Part of a small language model's weights.
Size: 10 layers, width 192, 12 heads of 32, MLP 768 squared ReLU, vocabulary 5382, 7.43M parameters.
Architecture: RMSNorm before each block, rotary positions, biases on query, key and value, untied embeddings, normalized queries and keys, some layers without attention, local attention windows, capped logits.
Training: a variant of Adam for these matrices, 7239 steps.
Each number is 500 + 50 x the weight over its row's rms, rounded and kept within 0 to 999. Layers, rows and columns count from 0. Numbers have three digits each. The size before them is the row's rms in percent of the matrix's.

# layer 5 MLP up, 768x192, rms 0.102, rows 577-767, columns 128-191
118:515527485477469455490482501457568488540459480503493566595484452561508471457474590497491501526502562521466460517545501558470451517551546500455441413547427552482607469394490522490517483563428479
048:492534502373522408508467475432591486503491513430444476480504515524590442421456430553525408482596511496505502466412599547476413413502533553554549440445443488493508463441465529507469509452454495
111:460583601375552511514481515499500527498443501440531434547526541500467512477479447489533440460523481565524466482528542492563499526530487489537528366550512458568587453498495527502440554445567553
107:539450480500495537494512476479481504536512462518449509495574500520468476465556500567416507529586506523546482475480465505604535522503580479510473460419511490651427471481562472429479522434457532
109:458512576513567437528475533508540489453508446448397529459375475464543527474444488500556499466530546579406420439534611496502518576531535487441485451555486511536488481496509483521462523453473506
047:523509532471482389492430508477521475498399515533429523500399481549580485405437487492557465544476542544561552534456539494546435392547581525564588505521485375491529521384550477494556502468462490
048:494522486453501427491459479515597474554518451505447545440518490549545469421481535504529436467496547480475496421475580567559429439547561451619466446468422480487495490470420437489497468595559416
103:567430538529551403448466470486504452529543477476474552577450438453523515445481492531498581527548532478511445545446556607488561505515485526429439534509502413499488496480507527442490491426606487
110:484485568490525419497490397452553586547461579514426531560529490637462467468494433484476457488514588556428491430461488480477471504439530566405515456515514461516470389536476584572438491584448551
108:487442519505440413484494488442525477447403523477337487523536533523385424476476403529464415397463516543449426405484490414430528551544474553475491425523497514548600403454442533496467622463416478
051:430527499439481463535446358487576473569498442485454511560470535523512561387487502561532424476560503588540492421471583508527499471536530626530490414474448484627454512397515499479511505453514504
102:498465583406456551514480467516570504526515491456454485515540486546487576462508428430583534427485571470577516415450459489472520535585445531399503313505512564448455448463492428469504475502548497
114:408475520488558400459408516549545420472412537472439573495564527421561540439539409518535486581510524482457521500518474515374520499577479529487539485409519463543545568509453504491477523489526464
040:549501515425490502471443461517548491532532539468435521551443503493523467392483442523536513567545614601497433432469510478539475424595509542507642449453466414603529472408506472512462458442421441
113:455507518561507408477543482528463381500516569548471620529529468504440486460492530531557403518524555579519558446437455499561414527424488433509491524488471494537532453392505508499470478455494459
047:496530554468468517491487486540579490527493489486395565467433482583549528321421509491607482467549523539459413476525502494584508439518535454500553422512406458590483440440555462518510454397552554
107:615505508462539504424436412505457514570544474436472459411453482545482507459399506506470495514615478492576484519444553553490498476477555533451504477484446538536469451483584528537488552540410488
119:456520537431558510442446462491524546467445565576471552521550524526480465480457420575602479418441502598579524477490525400569440502416476486495535468522480589497569534436447437492541576438449482
063:492536527477556418484404498461490515500458521484518529481432487504531508466453481575530386450486527557510473486465543457477448452450604572596481364441468547506539440519517456439525552431408554
128:501462665505530547467491478415575445482490423419441503451507464491443451456444519584454435498538517503517445440446474539543517503521584456473510526502477470537556457574524513487488550427402501
051:512545603441457444440505465461533457531515527411389534448434469540475509406454472533500472458543554631483411453455617471560433500471539531492605459503405476490511481510454513468467522469459536
038:534540553473531550414482425440557514615504510518459574505476399528517456379433486645553442463525532498577495468479539481456423429480509523526538462496445481653475538479477475486443562357462499
046:479438523448542431475442446435514386493460534428420487506459529534446415401476510538475475518583565528554526423451530439559407465523547491556586444473407457557570512495464495456466510476491527
119:513477529510612467399507518489560378478511534382486413444448546476447411436404410453440508498567633502464518468426429498517420446486516493515627547396528483461568525519453496417491493494499491
100:547474540464620487526372505516547471489490573392401530478532452592447468476437445551591495501537583587474551408466546559484364518502554452497467456527510488476566430461484488470541555513439481
099:448478488540586486534469431527562526497545455458391458509519450555438507464471560500579448396426534566524496536503614579504511505409458559528527556436442484511519471557438480539485504501479566
115:535575477441494494524504428488438366499540467561502542542392426479508470458388462436596514529495550559435452430447480547521500382579568502513568593473449611498524467528465558531538501418507499
100:515451509488439513426414428427520555527446568502405430531558457504508483484447397528572469457417541574466512549425566534489489551559439477530518495538437450496522534472449505433439482462414490
103:547410505474468524448437457443476432518434467579398541501560569576533507459488522499471484368497475463490513559410496396523451558432526455562524474537580513437496529491427490569607561441417446
053:578535538517560508450459525456533517483563554444479480477514504483474469448392475542492370486532455462510456511494539441521479398555579483491517451551477544634593536520515466510442434546522536
118:519512522449461446491543459528460368532477504385500547480502485448569460469479526594510482396549486452549550564398478497523441423444526535561539441540415442589480591528515482440594427529542555
116:504483608392519489457482429405507431535554540522408499491567498539461492472511443593494500455495522440434540467510525525562509468536427529549527501479474443513507430416584474536464545532511499
106:520470616572502441497580523494562555474499431456463584583508515550460571486396464539561508543465545515484475459414528476567403512502589528563560507426508526575576473484450462540433536451467515
105:560517487518563431428525447494500513561511596522499518473523422528495408486479473486524556422567506588546510450393563453529404448446585540503467437494470374597535550347466443555470480546528531
046:567484528488547455458445571428532520546480596561376546508518398494560492365449510510530471500465485566500502444417548578506536472441513439489540490492449428580524504469482482440459576451440502
108:519484462480499398542432520358492513498511534545506570509492346586458456445566494510587467464495571466552470468501486531542526467481565503490462505492500491605443453513499530473571501441554552
119:433430566500603401506506441485527420499453495497397498522512555543477444453467478480531411511575558554495486532459485498433472482423504569560527569550511472487513372473460509550484496404416427
056:562518546455540484476477429428527469549456481395395519477495473545558464425417521492515430441558543544534499473386566551470478496466541502524571481416462502545616477445483508426498560445494483
052:498558556427565406548495472432594437544506540483456477459475445537500471391490429545501483524608522475506463477455517511512489410448491521499483456519531526558546526434476341530476502426449544
117:470520476536463456462501494472497525518427514408458578544440517573513402434452467560504465520550586440454409432410476429469569499523584420476590519441475396515558416501592514466440466516393484
112:560537544482501387500577482448579490453447439480416484544433572569488547478501483494534457471507528487505558500440516459531387497582470476508568591537490537491486584504396491535563487494583423
107:549494489568478496466495408412584426529485565543498438510370500490444510455558536525484504460543546450572498449465468487532491486519496484547430581505399502614531536447448450473471581500466565
039:469510505470472474444469452403569525469434482514489469524468450564493385392363471500551440530567594539526417397479515502517471461488590580475530464438497448500473469487538411484467490489444454
109:525547459487515472429526495448440390530479461560468513634485474529438575456431471571427388571510467488475469487468473466568466511536518471536494493489419501520500470453518464530542532386478443
119:530551566526477487464530466486537412502464522477418463563484555499428466454434505535609446498551481436461435434467563418574473501453508467447512509420510456522502591467509471532481554422459570
047:499576532472438494433473455435569531563437541482421511529410417619484474413462468489532403498499599460538437479462581424495459379493494526534587394521515451530619586489489527442469529478443533
108:504542488495534393526451491441548461533480485377466468458447416539433549479479496426472477514534532619477492468514531563542474568449482469505500443499409377520561448466481433502441558447556415
116:540457535533566466472461488532516377452520497416470428473479515563516500474507472433447513464445519573587506482494479403546462379489529411539546533376435392515584575489485458414472516528532533
047:494553517439568437527522460418592516547502511494398473493518421599508506422455474516506415437573578499503424526454548528525439466540572552467528433508471431492517448418502494479465618430433535
129:520511464515456523516565440511618393562434508484453490529434516515546481459538518536485405446508611498490493535466495471499517458575605501474533582470489459478544461552463448547480454523506441
034:514515570466580456422410421466574492481486488475421506462502452551446448417436532561527452436491626563492451414435599441556467411521434475500568456441525416499496502365467497557536467529469453
059:440522545464544527491418422418546532606429490432432489511324494519488417421421450606542434557497536491501452474479542547485435475513496521563538468463420433479506488508543505494528521541542436
114:549480466426504504439446532491537483489470564481413508512430547538430562461388449572566481598513511476540592535536532480563437468507584524602493560442542524443602563506455428509476602443492485
048:417512509470484405468461437410488414499540503400423466474475527607461508399440514536522454433534565589547475460397553497501371457543476440599543409479490414547546452420492445504519525418475532
110:525543575580570443517406436517484528504398525556468550487465481558467472487522461512516498321454424598519517550506550460443477504506508608536495341513500493603462442515570454441471538500469532
132:529472591497462459585530380474476436583554449464407569477384490510465476457570538615525510554540597516518447489506494404413477428432517495531535427431481448532462441476501449505423541605553493
114:583535502470518500555484468440615494537467456430460447559498462573551486489510535543499490408487534549538382502461492465540436530444530574503519513591473540590538443462471498505518429484520427
090:533577503503567434496446424452528491573346553572370547568540438441499582418442586478501485409460509508527524403451485430484513524479447445533564505558510538481553475494463495569494557548542478
137:578516501517617494496456456522545409499385516413455577456551477497583443460541457456501555411543472567472487470496618582480486463490550537563522496478529478499550637490531476485522579500458536
107:577538497475547444564425434444503575509585480450468538442482493521496342454345499603486478520537542492517424418512478536495491506514524517510460492548543497553473451374556466484411550503538546
116:531521508490541399489400469405536483475464461533480502497370412520537532478529511530535462431467614534532432459449492459548419462504498497544519528450535538545501521486508510468534516410478442
104:549524472593488471468424354449527525544479445552516489570433528461546588452555480514478510478510462551447515565405539490417545495489407572441588504402503476510512584455461481555448482479524463
054:448542569527518492413487503477618487548517499457488585495441491531497460413449503505527384482464585536509459505424554462564466467489485529496523366494402455533536470468495437477512504454488522
121:554476471504519594548530380531518444499548567429491481487462391557485442462503471538597540544520643495455547425425592471475477517474592532434560480458497507494474515508440454528432481513513495
117:487443533461518392502453385470522523595531542440490512477465455441512378465504573594427476452512557507466463475531511477494535457501562545498495439436395425485573478533449430473427488486450506
106:556426545447464406448527470558463490508472503469537474497453546578411458462462514511522491569555536513476516580437490543517515475525540475421522487374475472527515452530580477527509486333420511
125:502480539513492477451507431420535526489396553432500494545453495523497443477492505599476448500476500435555474524493481465454494426457458544508582551499436487474456480528536456431478542531421501
105:435394514450547485452443512438513500568478470536510556438552511396501456444446562565439577501464544531467548502488512529544416415594483513457460424449457530546490480486506514444440521410533563
117:458541522457519417533465497461533492607460427538457503534439579606518524470523455499555421415596532551538461506464428429593433439420430577509489513453454443512440486399450485541511456519491503
036:510563574492482478530459471477535510556436505541422573521462472527451479371509488482499510439451564563528523470527552459515395361452597586547613456468456511524572488450406364476446538476449500
108:503488554536441494474516508465534426494495531539510505575448499548531566465546420549556502440477516465571528527487589583566384421508458453509427466436429497554582485521402429470545515467520530
121:483588461539519450485447405506545523501513509425477533561529491539508440437391506485544553404548500570482492518546579428507413529482515506477466445468533525568485566460482413504545483586471477
054:468555470486493400473470537491576505532438537444435466488497477584499460369433537436554459476513535536498528502404466543503448398527486585536505431401568448506473516455455487516511509492567503
032:483526486459499446468441495447462471491486510440427484446473463571462477389468513502528483490532567500481498471428606508512452451486470579506515442403489414525530529480540454524484492403463540
097:411522600475468457465518444477545558524538436542457547604464496531555506463454550574551476429491561540486554432527492435548429514556541485510513502453448370450501540495435458426492495453491563
035:527484565467476478527434408477567463554460512456423571547444460616507452406409486565514409433578525583570508461441525468511450422499531591540532436507414450584531462486496475483458587426479443
041:553516539413514511482475432421557507557427456550393497497392445528504405411515478532515498461508509493494385385453470437566458469580549535600514423481426431579554514446525424564496572492460474
109:517515489544483522499422502472501372563531542467479566577439517535457495474515561514557516444483506557506459476424610492448463524501545550442533503517461416592552464467576427439482549406396489
120:438489586484492475525496398476518493528437483449483461616503428545413483481484518515527447456499454543521449461401519458379483552470500533464438459526468511570538504360482501561360513505440478
121:506567555506512475473505502513549495521487506483484509461482542498438528463462472593499455429485579571514478409492687481541498518526534522421532492493530504569462395448509520441463641480468443
046:490502489461495457494482423444574566530427435458386456433448429594530452366496466560534531461591499516516503498511644503455476399476501516512446458490437430491535531334531473505543583510483451
049:486538556388446436505494449451534521520488505455426547441501432529472496424401501565582439488483568627538493418434561458486468410519511470483482420494483396533525474425515480440500518437523543
049:506575525468568497489446474473590455569501518498403534461450471553531436420486497582551472449539539550487480469423501478563419458547485564538533366522403501542585498404481417540459546451477548
053:488542513397547432463503511391499494483517527454433546578489476600504361393451468551486463504523478493502509530434575524449449425565551593539513363472444408535512470445508419498441480430433448
114:473479597545450396476517473539481518433476450569506469524459416584548584461491463597499532431562521521536481501484494437509414477423457490531519532514501486494544477404475458477543558419535536
114:545561585519427502554497474476575409556416492463482448472512542507510531448415485565570496427588535527631490563420588443493387500398495552447495488526502525531535516490499510518526496530538462
131:505562495498626491445475506469532463458405582492539541570504507539501478439481453528509534447464462517577525499548499469612550517525529439533542380562527435544456468520474456389539538443559543
116:503495596525487383465502457528559417489536492513467491464489439499434442464500574523432432491480516477512458393503573443459465443519516489467521492501509550492616458485499338539511507529479484
110:513520495482495451407418484468532525409454509447400540529466461566463441461492537503471477514610553503568514423495562491491527444480527539516494455542393489480543490433529483540469555468505433
127:418573572497570408546588534515519421526460465501552501561437489560438500458500554526479567415492534614417508498442482446516498420491493509632497505455465427593516522516434496575487515468438484
121:496506486461538474447482502440481481553563470465440560449519490495551566477481379499551452452495538596537441518429502525487415491547515503456526422459415505448508485473547516458471500430487520
111:542595573500581473565500493509520576507516613511397605509508483541498508487387531549539536476440507631511474550509585500516447445451542479440580510521517566498444562428530539566370544452555580
112:555585586449552472454485513412496477456505516543439517498451499525488483468542459490571498432482519547585459534450470475590500519477496550628569458581543429592563498478536491478500546532434504
114:555427581498542451521495429469501424463494505544455487550464529493512511460557563605440486472513496448453412486446558537426530459550525507467523557521473491556506570475450439502533527425482576
095:433576414548540437504486517463599460414504557469469492472474475448421443477540528572537541480592517520493420506507497423478455487589518513575511441474473560487537376390485469512525501484394595
119:517437507547524506441507350469530472539503556444357590554470518464538393452574574541500481406528509508500432394489448520437530457534517489520541449501508561561524509541452425508479523472469439
043:462458547442535470420502442494577484549424518545377560510472482561517458401450526566493472441485568494544467392494605462531546461518518563521572432510509482527550505459470491506458581443446439
044:528552502453545491504409476461591459571474464530480508495435442609457448394451511539504471468511536541524454497435600599484450417498572525549546389508440485498555337463549479530452576477552415
106:521562571432611459483524388411496486466450564578443509456483421478505528486479489507529508441482471485577530519482571505576466468537515562570514347505509491439572557451590483495508549536554540
043:478527564449542498478496414503556444524456504449410432541406475545568493412501436499560455445482605523515445467409562441593454389598497552538506403508411517514519443450513485494444481499472534
116:466569520498571369452443460544524616488527543589493570534403403443474377484538410465462422533514550524493557521492544526473403525465477527489444426485387510505446561456486444426456513526514444
047:500513545468607447413498458535513452492536547542378565458481419531514520365460480549478493539477605564487509487429544498457441487529560433525543449514503484559531538448500427456340467508431538
115:508483515469544483482546526415573533479552528504444525563497422484545467461486493484491550541492484587416493451457549426585438478459491439453589449474434425508512469509443490546392462506519460
099:482476513516558445583523496460548554527545532423427390489517444508466495464473396550512538513502475479431456532509567496554475555497516519498470564555438423456391477396533546538480520525487465
116:495464586509502435468495500496558508484362408492476523546426478548573505469527496592488457506520467544489476513474487567618464486440498525561577489557475574480594461484491450443556578408517444
124:475541485426424498480487477512615504494456544485452488551494500484427469461425507524461552461567561481506519395551474463526445475522556604525526422528423465623508510447491423516429589472396490
109:595518495563591359489492404439474590540504551499449473453440441499480434457549483478514547555545551542460526495435592565477500505494519471484544511423539551483517484456555565507495535463425574
115:488507492508502477392496477493653394412556504415437534484487528553504527451547548512452381450454523529463456451495539503502537500472474462551605539499548465497459420463406433467561473453505504
126:572546488489540557481451403505515531533468546513441537477575568454546495445540493480474485397605459585526528473430579417550421414445495556445547517448480506493573510439553448501507582515518539
114:524580511502543467519548486373465474465522498562480496481453508582466537456461581514504495478507537500470459506470454526521499511403512456514498562505482450530556557461476536435409525390441467
061:497516583527499488485482503444456474483463481415489488506474481555520476379495495563559454491535558460551473545440577443598490456465501535540572372463430463465464498542565512506469526474473457
113:515530457571474594503528549529532423575512468428479495598446444605457439468466480489516539491605507598488482556531527488464491482465501495479497505486380569610454538446464491550494486482429575
111:454502563432451488492481505440468493490404441494472455517496429452476385475463395552497436437516616560521461478389518500539526455508574445502541463430542528501519514437488513493435560470555447
049:516544528407555472437417454436532465496502528482417542606508489511506492402460454613513497434506506525518508418447595464515510444496486450556534388456508554500507471429461480492459553449419440
110:456637475508511553351517480486483440483513537459502608534460564476469461460420521506468455418505571431429525448464530470493466451519451550479597413510469550507469599507406540497469521432471492
129:486432546457562528563587423515521504545423528559427504579444353516429443455422522466506527500517473583473491502472519500576442462551466495567507496535430424593457493530458510550470456510377495
109:504489546543441454499524530467504431592469491504466446547512562535545455471447436528474439428612501536490495488459517561487443494490488490502605436544508469484510501488486479527455480448472569
125:601565518520485473456441547519577551543483531585488591509469519508488496470459492472539481463461610511586561447591474464577518548543545473505498484577461468426613454489550439427459529564515454
122:469475489552511576500539438484586459634489457595451522484422459529479447451455506531497470516453520473478419475501454453539518501432539483438523500412493541448460454442503445476567573523498581
111:494517456515488422429514432540486447575478543605460399558502422524411564474456460547426427492444476582527537524419539380538454494507516596516485497592441457487557535378455559541569559457520488
037:474450550417514445459449424489556493607379538530453455544477537513482460372474483556544475455509520550537527515438542468515436478502523535519537428556450433589494467461495462530510501436520501
056:463526518491533496427475462449549456552435584470376583573457347612497434433493510492526412449413553537623426476486499434548401414525513507570520471443400457475570458435557441492507530457518514
096:562642579533566470449458449463591459587492465311485479576475496547497529463534473468461487395531471483537414549431542437512473510491527506469504532560501464534490473457450459505490541471417526
110:472494482460520496424397414549520499474485456455406502488498559462527538467466426486571427402459549459494486546434492443587412521446482566604541460538518528469520601479529494493503557502531484
115:464508488469504522555477454441568496611541449518483563508450491394426502453470464578524475558415517431447541464380458413521413606518385433524534444420487432522528461525542476550535509456496457
133:474476580464410458462511540449475444465537456360455588516523491525447426449540515565517427531435553548482450411429459501499504388553473501569470408462377453566500402454484433452457468531501427
127:497534552479516394428543436463652431516535486347472525549537502522501481479479511547560498525528486446497423519503498561516421448491491566580426440496499494536491480559589450395505439425552493
120:462493524514496540435497480511474447510496496540491499516503496531478478464479544587482406522522515398445474526512489464613465473472484518522450421431465515543514575493522404579447551454503552
117:472506608535538462600458463502502454503534475481458500473429473487489491466531536511491415592433554493484448420502542504558444446479555525611524535497440506553595561496434461496507473443488488
031:483584502490473536452482374453532461613487539483427508515461469638492454350448552574559438500490528571570453511493483515500476491458489499519547481483461520563475517444427466539396555476495562
097:453480502504466438522352512531488374517543444463396554548463392556490543472468537556507484489545534461464466487490542434532455517439460573574514423489469515448542531496460456598528505518496497
044:507579493467553453503414501441593494591465468471461556528511503576432480413466460543559437478477571520546440458378514414505431473529524550564467474471443423551568481473465469486441539521497473
126:496509439558506532528492424487583485556489539515484582477437330595497428474547568460517452534563535536495427448556496459566444439588480563558474485423477484504504530512533469426514495426435494
119:503510546473452521618521528522496448600407452509469542510520426555493492472482481576576562421412527577570457458392458492554509525394509546568523486515414482635483536424427406476500496522439455
107:601504556538536392500454471492607478449513501467468613523496448479463488477482448457464444427458486568518536469501558489503423515499422604498521368463499540576433430406559464441530608431436520
047:497520631475485424479472446482578438528473467483430535507472440522519483430410533504469395344501513556537473539438569569563454410565519472543544478481456472516534492447533468468471485444462564
111:471515561523552487496474462498480451599461513493447540445558499464570505480479461472560453494540546494416423473517522521503413426545495525517568479437471469538523593498461485479512478493546511
115:493491567424526447456491496463510393557521508467500469492464550461545499470483441455556508438501439574452544454444508513470421463418553576591445478515467510570503519520484465399417516511477458
046:512432476466527425505447409414523492562453487485430493514514506504484487411481468540543456477522626535482520395478516466482470431547469608568509412507504500580550497444406396490499546419478488
114:547455476432564518512462472429598471536428423482498430478510446510559565450473589471476492482406504535516380468463451417557498497419566512540500544608538459441501462397444484485480470538507393
117:442470631443536510422527492410498480489469546562488454503455430466400542455485478546480520504504520566474507465454464449541510538565490477560496438527461440403556459455495436555559448484440462
109:396429594510557548405412536460570437488406476400430469539452489502498496468543556542506370448429493553490436524418408572592491493495548561474499494534486524516496487478472430516584510440489428
120:546491550488514470514553472460615441492372531528405523607386477495434500454491549420507535456557542477513459438439480506516493458480537518471495497547451485529516492467575448487467542537408485
081:506462496431526479472511417450649424526441457537399444495475545608462428394502592582534488512501550552505535476428546523497481468545591554545481483428498495538425519390527461570489541486486552
106:543531480545475410471416481499524429419549450435462504596448538492413485480448535519486507475638482621480532485424505483455438478557622520567511476499438524614595484430429573463461509564517416
058:482510524526494444477443455420497486553501482519427524530436443447518470425403419615524446441569530508547461413461611459449509511548555499500543405541466506577490469452443368464417512431493457
118:475532449497477491442478502429550499502497565443457531530467474623439417455519541524550489510525628637468494391531492402507523472526513466558498447453426533540550478452508460468421483508491414
035:456492522426482422446387413407615467496471554469415567500433489486536404419479429541502480485504487585527458449439575443561516397520508480546590501514456519519568434450530522486423545493533526
037:562509530427527453470473397445522521582500503470490532529411440577513444384442453481507516521564524496486535473400542463537494397525469529501466381477403467598453478397482479490462445517492474
124:401568533485517485517519501488483513534509502480461527534531450575491471439502447645518445506461552380508442433434445473486569592561577471446540539466452492533572519518468494584452527607499473
107:479538467436563504538440513529550527583480507473460609407536466489567534451454567545550489478477503473483424490459464430491505533550512582467557483498435457607587556455453554476484479507451466
116:489550481436601492404469511440561405404455522428408522465412435541491452469421380498516485522514516559519519503510536517468450482488587557595463384433433432524506533409573487564520537546451563
108:526421585460571546523446489433504533535517465394424484498419512549482456442587496581636485422563533519492552544532536557505499516439541576438577457503427491629485449530446513478538512469396549
117:519535502472541545473463427562456455465527582447460547521402469467410454465482549593495497445554574501492456412460567512489512443516457573463553372526520432587468530516515413519425446480503487
121:543588613524476371530477520459537483627484441477471477552557511489380464475515566484550461495501503496569517485542544536540490425450567511522455406508454504470489495503587418432439483433504517
107:521555487443470510399540482450537480508485463426533553465538493498532398463419474451542489428487546550412455457421423454507518555519559482423525477520400457599527567457415571474473535362471436
118:456579493460519477475466452484502554496492490511503511507484474492476520473606523438565417458593608543522389493500606447595464527437468509547605502462491506510570536543596426429431501472494573
101:463569512431457509504372521469543422475389476446506549454517415455518424477482475621482461378470538479529466425547497440548518539479452595509452470465569474422540515418444507446524495420475528
133:513452494600495512552537536519522504458472523435466468550481537558481491440438521534562481510563619468500463431410492474432382483475522468485491534551501483469507486511440478489387424427496450
116:545514548445505547511436427423568466552538509459482469522478488576536554470456489492598446608529528532484499578549495487536556437431481519527602543358484513493468499504588415440475521478524505
111:553577508463475464537473428481561506556476576511503557445429554525428524491503504521490493483572453467527479472473501500438511398449473540469504506507438404562502500423548484511397527516475539
042:506514543398504462453425345473537536501463513545397534528464487533458533393536553598541415508472624475488455470449489431605360452520543518512455491461472541512488382448447524516528533419526480
063:531487525442486444485498466442536457507472494441450536560429536533453527404486495610482451509593547501602471460414527540429367489538601590551538410515478455552522494478468473395424550454515522
133:486494612478600473406571533472498520532500461502452564486453416534382498443435421503547514514477512511550504470422519467469499463543505366475631445535527542506589465511503471542481602465541505
098:460509529437504441421506403447452503588553535560471521517490527552482508484509490500575420455466498598552450513411486486551437493506537482508480461390517498572452461533485509586466483468465542
126:480534455526491477521402459463431416488549541475480603553572553548495530434466577491473500462555541549499459513462501489550524482507490426593557473528440457529482516565540374363472551544495519
122:545563543506542507396412467549493440560505513517405531513551453452548509463456515485533474395541516589517478527556592552438456508575519482560511463552547482490605582455532376513472539594546596
105:584462567481497428497451504473536400480579449396477521439489472494496474476532425492551515543577550579446527434518588475495510368478557489457456504515390488553476425474572505496472494512464561
124:561542501465503518519451528500546513449443548494440509445518551514493553462563404493519589560514456515538406410509471552604414489515533460461524512515429558510497476502473463466571562510549426
119:542577418492452489444417441460507465516400482486439531475469488456442469437517509513566462519472487529492552524522595566533489415530474533574466488478526448473483525481509414469493462499492474
036:503488498543561519487436468500576435452472558438473537471345486486463503402444637497529535454506510575502466456431500474487505454562489555558535423478474421559529479429506494553504499418534525
101:486461514509586498537463467506473514428522523519442471497428473431502519451412520509533594468549415517399388504479459530592468519458520517487519466525452537474448527393446440507455565402478538
124:451452481462522488464423458422688440491462547512503435573488550578420493444491479512481560489495490504539441490535548430607447500490520501515552476538442495484532488381491505523561538534515442
035:503522557521567453479468495449554524560504516440441535491460484534530440373436419585574505507535595479588426471502524518497499392527566570538531493490415465529563460450529486404507526487418530
050:475492459445514461475513473462586423573472521479426497562457515596428508419468502523490416496523608537548502469429554458566315402529550526521504436504417485554539502372497489462424528456471470
107:522478513564559546443498515405471496534414556517405464552499414516511547451510485556522510534475544528480480540493518494484515565489468533475516512513511391528455459427566536554591534474579448
116:460470515532465413498488438536488471483514449446453474478498462604473449484507401490449418419513595510565468439422549560473488505471514447575482425422416521534529401517529389493492532551557465
088:531519527514505428467487437486457450522440531498421526510433478538507489466444506551543487582541563551485520428514488532583516528541526485474500424412492370505558434464528480507541575405584438
120:533501531476510524431395473501549444550504512419467571502444462555413406459507581516475444477511536521456432502476604512508495450453477552505602436485496427434521471554579384542419583510462452
132:549506409448434446509442399496464495563422507377463556449431425512469410461515526591555473453604599528526447467522534555513543496505522464571511386438395423470481481493538502509484511554530544
130:458503506468593428469475465464530450529441544441489559407555547502510509471484488583487467455492620463517472503511481472427470409418547505488488505454470543569523409454526536436501567554454486
114:504420553454428501414445402471572467588476415478486530631467496419504536446453444582461465515564525620465536498513401434582445537415462546571554434470514458525449507525564382525355527523471397
113:418504510442430504471498560533487497625493421480524492500503481519414426468426463568528549454493509460539397556394429461481531518487532547465519482429479439524460492458487583526473551444462460
106:504511501544463405533500499506476494423442538486452424445546470525430440473497559554423490525551460527457520543419673562457473453514508489451534509466489505522417486390393532556564525504497497
101:559458490508568489470500559448605526529516486520494496475506529506566514463549481532615469492426485479429456547557531443495560465498518553487473466486524442614574514551437492514485511465364468
087:546473463452610465574471508404587434533466491470492444463527469502586523468483530455547433524596528483574433441378458546560478480524468532473510535412477403520444473457586422441479453491496450
091:458578473502538482568413489490529553522435518454464438481473508583539525469446392490600502483502555622506494508474545547532412408537500495480522372455547460480433519547565525514466488427436486
100:507462517525533438416490495500662435533491484562477466503411421431483385453513569457521352522423442593462488463493536537448517418594467524445486541552522561466561500459501467479453545424408415
111:546530494504460439540471483496485464490552551421473487488535507542547536458477497545614423466560582525504429379488555483498481496485528509574468490532407490507555573573443461480440531430576448
100:433529486460550518559524464446478490515475475534433518502441478457389577454474461509560494584475468456466482584553479559560515427566567552493596475532483434528601471504494499518461583524498537
045:493520519466509450485482407437557468504426523464447543552480525461510498403407540589490407450544577582546471519481545488499462476552484458496519447537481435475502458360518517485469520443524513